config.yaml
n_layer: 10
n_kv_head: 2
norm: "layernorm"
norm_place: "pre"
rope_fraction: 0.5
qk_norm: false
init_std_down: 0.0
optimizer: "soap_variant"
lr_mult_o: 0.988
seq_len: 1024
train_tokens: 158000000
Each number is 500 + 50 x the weight over its row's rms, rounded and kept within 0 to 999. Layers, rows and columns count from 0. Numbers have three digits each. The size before them is the row's rms in percent of the matrix's.

# layer 7 MLP down, 64x256, rms 0.333, rows 0-63, columns 64-95
093:508455572500514529541492552507486473446536457464556340517514540507453477560503555448426494529463
094:501456419553474534519479608501499483470487442459571491538558525522540548477467423566508545473450
100:452519509516458522556487470415505411464510517469510418545578532491547504457549536514554539554504
092:498533409564493503583491523490433507481592529564452547499436445496528480471536544522412460417528
094:483477493502568457604459503519510539558477496606464531472450487379439547469520492471484404584460
092:401465419459453623411557411548508501425498523455479564497459579508552528511442504492511581417441
095:405493575488546444432607512441402447510476586509413569438358551462529473516487446565461494500480
095:490571401547470506544538450508488525546408549485522486513461533444463521511566619423536494441560
107:505471428544530529476440603572501562538492493529395426534564460439440462502589593558514474419572
099:467463503588474490477493648475423451504601470528620578475526511358504539516374468415467525698444
094:539423503464523489521487491443465449495499412590568545508482607490550483517511610445459547536479
108:411563530492495553523524486424440462537542477494393584509496477517578492469462465518485511505440
101:510509658476443443499498538505513530461458541512507465511526511462574575529618465477463468352549
092:390498557420503452553514496488497435476511537497545471512426537488438412542562462535527559473476
095:449471436467451552541498520478465417511546593539560462507518530533586386525535470497468523554617
095:414533596519558382532443552517456446493458578575482571534513512476504410418421475530476552548478
097:622474496424450562448443569504521446459499510495559513525480537505567461541406471454523482474474
101:481504404532525409623481456499485484563518487523543535490414458509487472469532646462459561400481
112:494503511552416491451403491545543565463553502533509539533511461530464537605535479442527533403528
098:486529450504480536507540492485575517442430524482416410509572455507462537522584534441499387461495
098:571506426446431439476508509518505519515522489568502611518489365445407450459589502521474445486562
106:474447574556504514449564554500444497552492479530494585491479523357554482534385523531422529508436
102:524541454524475462469522365489474515494489520460440483536522489427535600479602418486484476450455
096:532579486582478421410549507547508459485500526442523424450540386587446530448482474517499537583447
118:419486550427495591424503471597590481451566488550485507499461560542440498546500446496503474447481
102:529578520439551474555412435520524540515416438510510457465529523551491564510539369473565448528497
091:352447559630514494515503473602495578539376373476485505498502500448490541499503533553537503516613
096:475534479475504605480560507531501518458571387426660524499583512492494451481545519496483550528557
095:443416562519510479521468482506424507489555538494533460551660537518506408549424409454462574514531
099:555472486380490416463557459506500489527513472468487533453457514514448554559493524502492472442463
099:533532452540470512564393425530440478477505402509562535476428431441555536480547541400575462481381
138:516509467460569456537418494471479560488442471564473490639458571454553573461531478489512578429486
108:446596487526533462447620551440453467530593423422548644496630474511502408457449419549438528520488
114:538547506508530521465600547547488529480436628449476420489388456477501598540494598531505551465515
100:482456425560496506468487456523423524420533423497429524480528472576432543436477588555537547498430
094:451530422486534511434555514464556425531565608496515514468467473511515427501491493506529596494548
097:531445658435459523593480343467540566503499545501475415543461518501385497543531412438452549631483
099:489528593496472550442585547482459532499523448530541517452428459420426436511466567498487543477512
106:480578497577499533457571469516545556541414394433470486538522516531471524559516511529577490555576
093:574545554432548461441440429485536455474545503493491589507562463398471528531532473461428557572434
111:455458537493516415444440570473522462498585441418560542453484487538603484493426589503471525480493
109:465518437445495563519396424529516484513412497547456458490521480551485470506461580437515595487567
088:406524490542474620505576480397552414550486445417568407410561528515542483561571549434529474522425
113:488492480595519550479508477525441458522609497493497470546443450507514437465501510514470518564450
098:540528476418491509499518550498395558517552597523490648449509470427617394535486484446480530454537
100:462509560485528508503497468468443471537427526520437527510639443475529494501499460442548494461499
099:499463527422560541413442457493520540497438440567552469480535556433465582533490424451451515515533
104:462520447548439556542526530491478529539459493567533426442457538488479558588425503474514553480504
087:476484426497479513556521554586511437487529491572528428429456499483582453570536522442491513396409
097:468531483554493638510481589419528529602513532462444365512464586519491489461557389512529466528533
093:506463344448457416477393569439545506549543500461472539495506566482506558522623469461506481441530
099:596519432427513535445495461409566454626522485539542614447553472498545541527491506527486403385521
095:442475438518537468478529596472515569519504513521458572433501506496503436493495507548520465569535
087:513468520562448540565501487520407462474482559542558506524490394478413546496468503506479543436412
104:437510587492532599572505418561532475477509363486468475472549493458470522444501489378518544380464
096:481455489424520528448526495532520590430441470513433475515606416609558575571522452517499481444574
102:499480519433490413566479416562515555432469512478469505467505366473387444537510533524557515583536
097:470509470533503475422410506467520511474466521411460475579508475462395438435571500478442625601499
094:554487508521491551490477526523577514521461564414459551481471545493491467493547564515451564345546
097:475482466557463523452549518455514543516432499443525530551555384567513540540394325520512498432493
101:430469503595590609592418394583488497495487458498534586517601467546562548471458565437515614380471
106:501480490472539487488505514555516514419449536517473461511496528539309526539490504504503532445522
106:559470490470487398399603550486474491539546568451572465522405470498528524499522394454517468573449
092:446478498530526390495526529496486477523495501533562465479498418539474455395436454500460537572474